Weights of a small transformer language model: 10 layers, MLP 1792 tanh GELU.
Each number is 128 + 24 x the weight over its row's rms, rounded and kept within 0 to 255. Layers, rows and columns count from 0. Numbers have three digits each. The size before them is the row's rms in percent of the matrix's.

# o: layer 2 attention output (transposed), 448x448, rms 0.0331, rows 333-360, columns 0-111
# v: layer 2 attention value, 448x448, rms 0.0363, rows 334-361, columns 0-111
o333 110:135149129113134107149096130107097118144135181132133110129177124089131094173136083154091140128073139174119159149132120101128141182122133135097125176098124124124099145122134143135107134089168131174116159107138105061109134127147138162112158119153151151085118145161120137129145165157159167088149124139123137121138100128149147129123152136129
v334 105:121158122144125138137089091119121129102138126140136124134155064134103158114128087133108125151159119078130112141126121119147139125126147113100146157126135152161132154109102095147151066119073114096158065141126116169091170105124131092079133168133140123122122106137135139127162126102085086130060129137113133090141130089122130142108151131145
o334 120:156136133159125091121173146151143115164108105108089123140203106148127109156134170125151150150163123118134172090101151130071108175142125139163113127132119142108137177138126157130181142133117115153145117127123123177096122141115145121115144147123105117129114154129112122152159129127092145106178084147132099118164206157103087137095146096106
v335 117:196127156164136120083114130163132119143159111137135131125107143135089094121127161128094122129115122127138113149161161117115162104110168166140108136125119097123150131166084134145140142116131123148138102150135090206143138097131137141221134114122120096121110145140134124145144149127128152127119137123137124143114099134102139127159180167125
o335 119:144066113154102117117173106106120122108158110111099098108162103089142196112110100102135093126169119146110119147129113149107097115131139189104120127147155106132107101106096127116135122148128135101132111094111132182146138123092171112088149148055088143108121151108092139138137066123100155171154111129132078101139137133130123130155093121111
v336 097:148127132118110104155136083098109094066158136133135140125133158149137150132097125138154100130111131138119161136128130115131105128146108115146124127132108136130104133124127194104091186086164107077109183078140162139164117113133144125119128065141101103124129170146101128126131128122141110152166134127119119134125119123123132120111118126162
o336 107:124091133107123145119116151145147165158130135139136124136098130103164113147137130132164141125132134150147086141125096113176160094078105146107127142149127152113137091155135132177124128197122157143135115078117096124127144115132134159149144106139148123132132103179124106097118140171143084137133137097156114127118083140146145096124117162154
v337 122:094130136082134152140104188121149094102101123122115131150130137099132162138110124134131132126152126168137129124134106137157091167107078128133139149142154129126094139121131126104160123140113089162096115099110134133121113166126114116104139154122150151103132136125129126137127114132082144135101114105134121091121115112148127121161066128145
o337 132:102180118123158159116096105131141141110119152128133167160129175123133096147165146150133136116083135136108154111143190111118119115109126092168132154143112106148134152156128119094110159102146115180121171171149112070104149131150120158141106117171114137130127099129135120151135110118132151107127097145100142134136173136141105080119165116121
v338 105:082116143125138146089102133164113122143091114154140140143120160085154131119093117115103121082110121108164121171150159120128134138119090120147124121123151080133145134116128092142124148172156114151102126114153142157120125177128123143159105120125156157144124116120139118127124135134162160131162120121145128121116147137195107135138081142095
o338 128:101142142127180131133084118146107098086138145119121170156107145087111118109167125102080119121103168161083122112207186126118118129143112098129144097148144108137120144086124149073158132122138144162103137158133105087146103115154127147111122132158100135131142113094142134139145108088161141118117096145135125142126143111156102087120136124119
v339 116:102128131110098147115093120136137151122120130132126126153155146133118152091109079147120130148186121156132133144114133126124142099124112123125121112121109164143146154100046094141137071198083144052158127162102131141099111126128122128112115192150138143137105101107120135120155111096105134127096132089125131143135129119136117121113177134120
o339 128:132123145139120144143171139134149080142103160112127163122162124147128097148160140181123116125137098115153153088121181123097113184120160104157109126110138137130127160123142134144172130148113101125163130125167123132111152102119147106123112163150129124126130134150143129116152143106118120162146129106120117079162172147099087110118157115113
v340 104:161118158153085113104150080143126143140120120151142135134128110152113126184119120141087110131114108040124152090165148126107116161113159130123107139125144125118169105134107193123078101105113132095116103187140117144154138151121123126131169138153098151127120121124112139108117126117117129156153128176112126119135085108202135148116106134151
o340 124:155092117140120060153136133140135159144129135130079036129164107092112169155092134139127126133133119141148088137117085129097102141142117181093106136127104143091109123109119128157148101106138146136123129080106145193138108134135148122165128116106180137095124161114144136184118124125120126124142126169099129143137111123093134140121111104152
v341 097:096130133125150115100148156148120136123127122119132142137115158087152100127134147092120134114113137108130144086143114133093126183118108128149136131137134091113096112148153161111108194140178108205067126109168148104143108213117110118118133093126135140131126144132119118121111143159162129139157119127088123123106144139159151129138044131150
o341 117:112154113120172120102065110126093137104131126145135160153102156124131139102130125108075127133092179163103111155184154090119142106142116098114141119151124112138128125110140127099084112086124147133089155138131132092161112108153109159133128107155122153130132122117140147144125112113170157089102124155158156142115099124180157134131128167130
v342 114:162124165138137140128089146114147142160136137149135121129109091135108116151147148139126142110152125125132116136129127124114135133109129183092152131115134125112144122143155120125134123143120129150133087176123093178142153097149131145175147153131102116131143124143138122134153147103154144143110132119123135123125138119111132129097198138093
o342 120:121083130132081130125163126129146114131131106100123107124115115152122144121101151130208111125140092109143106111086072168131136131104123143144110110133125141123122105107125107145148137142125146100150099134127159202118117150089116101137100115064145103126122106123122104121091147119073112170126138130099104111134137114064095162136123125110
v343 107:145136129104171159125114143135125148134151126143112145151112118120137113153149200111097125141099136142133130121120098140149122143158109156108114121128122101139141107179165130130155127145108144209146148093072101091130118153137126129162144167143130099097129139158131122127132121135159132155117129136106124137144129155102134153146131118081
o343 107:123148123092181131114131100091087128124142116139140181099116137120116122105140117119106070128149093150104123171113167154124139112167184111140118124134139119101106132129153156125099137099173118098106141161176148091125161107148119121099126132112097140136096154127142142150087107112127156180109115098143145082110133090147150115130094126127
v344 110:138126160065183170144071167143143130156100138189119112139114069096122138093115118118143117078099119135150098173196159117104131114125072138098146117107137104121102111118124088127114114126112109156156110115149141206147109127113123120177137140138140167149130109110126124130189120144149129126104146119118112099119122162156112142149160106090
o344 116:114124104156113103118123133142098117062143129115115136113107100134114137135080118124114104126109127150084134108195168115067126110107117104130153067153131129181154126120103152101161135148127133116126138174133130120144117136135126151103110144110115154124170107130137140148128072094114158162107081117132132115118155081146115094144126116105
v345 111:167120134120114078129097130114147179174099134154128118134152094130128121103143110120107122196133126118107099126110128139108098141101143122110145124108135138119119102133131134127120129161134129051126121100130074120105128165119130142120141129151106100131151092120126135109133122141077128133114118147099129120116133110152133117132112139132
o345 112:138155101112096118129129156091119108112140098124113078121133100139145153167138114182107167127098091108184107120119088139104081100132142147139122153119105115156126115099109117126127095113129146112177170139119146175150123152162111115130134115110164144128144138110146108116124157101123106164116123167133136154124126132096126157163138127125
v346 105:161122169123165131089095117144132157159176108113128130101128075141125107113144128139112132110091121115135101116126128140084141061125141174101126121111104086118141119172165156135131117128146171127169134182104048169155119103131138145136167151106080140149094128126141130138130146106138126133132122151125104143119116115155155136141196138107
o346 107:159089127124116089125168131151143111127132087146107098138123126134160157134090118110124090126137093113148131145143069150121133131148145167126117099125167140121129104091139103142142134109121121066131113119129179184167136122101139089143094121079141161117120143110141090119125126098102119157126150142121100128147136124099133164150112120104
v347 107:160142155145150090080125172096127132129130113119117124144104170099148118110132142130116136105077145082137142117164143130120103141110079125136107121146140034133123134136159161113154164129165124186073156086154109153124096167102140153112134084152127151123135139131147134122127133131158149150168140152143134130133123128142145096113115142109
o347 117:132145152117166126108076124137115139090147103144114131179117159081149164107141150090069155110088173140093118160173148125150136084121105129138140099140131119121140111126144138068144140105140144121111138138148125111154122126143111125139109121122123143113132145084108114114133104139136121095128109157143102163125126146174156112127115150097
v348 096:064143138104170136148135125184106095166149107120138113116114172137149103139115182119115101128135136150132142147087114127179161165111165161114103122112101122104146149131147093174114159105172141166143160158104124088104173120165148118186101153106099095125115150159135135122150119109141128116104130131153133117103112128118105157151142134097
o348 110:091125138093155167147116137139138117166143132116135176135106141121142137108159123077130109153182111133162158129128116144177123143176152122152129130119135136098126148087142151111159136131100130148100089178092115103103112119128126114124142090136135106115109128165122121130096139068144114155153121117127109110129120136155096118145122106129
v349 107:209111136170110093138113108117132138125167126144129125130119086145107139117125138127132143120083139108123145153150139137084114089126116085134138118140121087148093108137156165108108104065144147139093150116141139178178121125117115127105149084119133129129156152124131139155105134144108117116177112139116121132140155133166149108138109122170
o349 118:182126137141103080105137135143153143109136073147082028147131131100148127133070113109120161104103154118135117151122081118140123096138084156104125121132133126129149117125125102146095114132133121097117122098105141185175147161106127110142133138079122161142148154084114118123155127143109126066104178166145142150124115125092166155143137138121
v350 106:114108142125138137131094132124132134170109125131141146136123089135090128156144137124116137134164140126161145136126122145089135098098092215098152123125132114119142100147140098148122085161145145185178092227169110154104118123133117131103166204140140112155145132117139139137160135127134143123114128106126121132156127124142132133142201134071
o350 112:102082110145127089112166111167153118094134153107117090114117108141088123126052144125121089121116094092125125117133130170086139149121146170124110085146151115156131125124134095143132157116117108119168110160128164175131117111079151085132095126084108119140136086108144121163103107099098147153124148106093121105123186114091088152112124080147
v351 094:131135137113126170149130115150121099092145116121133136154091149151117126155127151133131119140165135172139166159151101134105137196135085157134107138126126174122154138090109142111095144151141136129135090166092167135096151142110107121176125150124130113103132129115105128138153136118105114136123140084151121114141106134112129141117123142141
o351 101:062088112116126154138136119140135124162081186112114148136105125112099097137147130140178118141138113148131104099136155119145129158102139126154147134172096128105096127134119133135112142168109139153108129111121106129096121130104109169162133130153127090173085101179145140151085133116164137136139135110059123128110159097120066084093135117143
v352 105:120137092126116146127133083084122185134142123165114112127134097111112144131132141154146127146153123121150154134108135127136123086154131101125116124130120198159138127107080137129142091168080123036146110091149186106097119127112118113135091112101176114127125106128107122130174132146126122150105132126117125108158120105150115128094104121115
o352 118:163149111154097112147171146111123080136107164093125116092142091144093106146115127171136141112130130133108111100112137127115137158082140124105132129116134140122118125135108163161120128153153138140158146112137097095091116131130103161103151161151110106132115132120138144130118139168125140138133101097131148107118132113097101134106130147161
v353 113:152135113095096138154134135099121172107108120135109123123137090105139150128132110133151149143162134133138093114132132118101083129128130084138134141125134164119099120138063135114133105159095111048126119034152136113162102164127128116133146121153166139144132112122106122119123134129115131130107138119099129123136149134083149131122095137123
o353 121:133138095161108118129127111079098125097129143140151098094130085152104101142114101203138139132117136148115113145160149107086120123088107118088149135134114116158125117162094127135096115134157142125134167090146118112134149124179091168111129153153118139148152107120142143136156132164127148115112103124145165146127116125163158135136135155156
v354 113:105157132152098155144069106119126104132126132097127123135162069138135163155109140125107126127194155099131085152136134131147117155148117121121139132145138145137118118125146109127202144102146134105124088126130082151122161073132118123072121175134155129143114095122133122125111123104095097143092118145104143118143142087078127137083115108145
o354 124:141157139143120124128146113157136150140143082126135154146126136162108096117175180140197155149137133096148138104101111134141134143156131136144139153110137133124130153128121094131114123114106108150161112153136147183096140135127113109139111114108103124148123151100141124107150157131120143097140112150109098125141161152127074140115156117098
v355 099:141126152075086151142123193114126119114100132173131121101134162155144114105128109140130108127107129177100118116097120142129120094132141136127143103128135148125100124082147101134137181153117147129148134160098140073128074100139141136109117150131122156161126093117140135136114145114150150150130135102132125166114156116146132134099158148076
o355 105:102115138097105168144141129145160145134143173128150167145057145150121134157164152154164127120078095119168111126120104129176141142091125118141131106097118162125127139141152114145132130157118140108120124121160136134122161114119116114128086102146146116126136108170152135050105176137116045172116143088131119129151095146135131121117156170087
v356 100:079139117142112084167163147098108096126144129122141110129135178125140124174120123127168127149137136182129169079121100124137080148120120107155129160138118102139148144134151164118137166101156133111103135121156168112100143135119114121109126081162119152109124148148118123131107125118076151105118117122121139129117110115074147122104103113158
o356 112:089139143108117176107103146120138154148106153129153138155088159125171157120105152119157178136113156116154084147099104124187146096104127149120154160136120127112155077174151115156101158121110124169124114087124104093097109150136136124164153103154137135143118086155110086142105122170151113110153118114106104150103117150142150123121124147144
v357 105:128133100104109138136125149145124120127125130119131103151121213097137141120103087104135123062134114149128168112135120123081102162166084094136124123120131131136095128125067138110142148184116080160083133116142191095079120187137135154152115136131142126114141119125123130115137125144127116104135135113132142118134145140136131125117120125140
o357 113:107153146127157151127118118117106089117125147151112146118131154097121081130173115121101122132100172165116142140164165084138124175118113052143141113133131125148136154134123137091147125132118167128132160142133114098133132125140098139142115103150150119145151110173146147141129156113156130079143118152135137151114133122146129079119149161130
v358 107:163130165138127126074086120188138127172132133097141142122134115114134096066123105121113134132073116091111113160135139124115153140136156153140147111122142070115131135119169126124163153086143112180086144149085084153149142140134144149134144126108106114142117134108153126132099126123120108133172131167121132149102149098148109147157124107113
o358 122:137127136129154122124115132144127103114141088149102165154141158105149155120169115082112131135149135144125135113136121138132099117199126114149115133104133131126133139082127124084146112104120117113110117152137129169170141134121161090123113109104116147104126155101134125129146138068131128113133147174123115124137119131138111129159136110086
v359 095:128123121118117105144161129104106072051150139123141148110084191149096135147114146156154123129132117096104129100111113108143106132134142103130119132139107117152090129119122169098098150135129144112094163112119171136168148088120131112159108075153147079121122119156126123109116122138129129170138133148141121163124092136103131117109133143149
o359 113:134158132123143135143127109119123189142119158118167136114117116129147119112119115152169138125134159150093111141086131124168159099076112148096125141146129150125132110180111133157108154126146136142128104097102109086099120129129113161110149154140112110124121129120101134106146115200110103117124113106138127140123089151127142115085110145155
v360 113:105127126049174129119137154117131127134140125143121137122107162133145105110138148107125152102142131146122145085110108125118142141132139150129115128122145149133146134131090123159165124210097106164173100106088074076113129153141121129198125160169121164108118108151131121129153123122184092151087137113130148118124132145101126153118144135099
o360 112:093121104117108179127144136102135125132091161116158223103104137150117139122131156148153114118151099145153144116121169112107144171110163095165110120146103151107110154125152152106145131132102142081114150136167156105129117094133111163100094143145154135121112107172139146095114118112134129200121106086155131088160157105154116148139117163096
v361 104:148123145137108115115169105122128106138147105119128135132131129168157122161133113157120121134085137141102156086127127107117111133139189108124109140138116141105193154145140210101135152062096120111102112098114146116148157118132143164128109095143109135110129149139125124121061126119147121132140126171137125107144117118121167101121092136169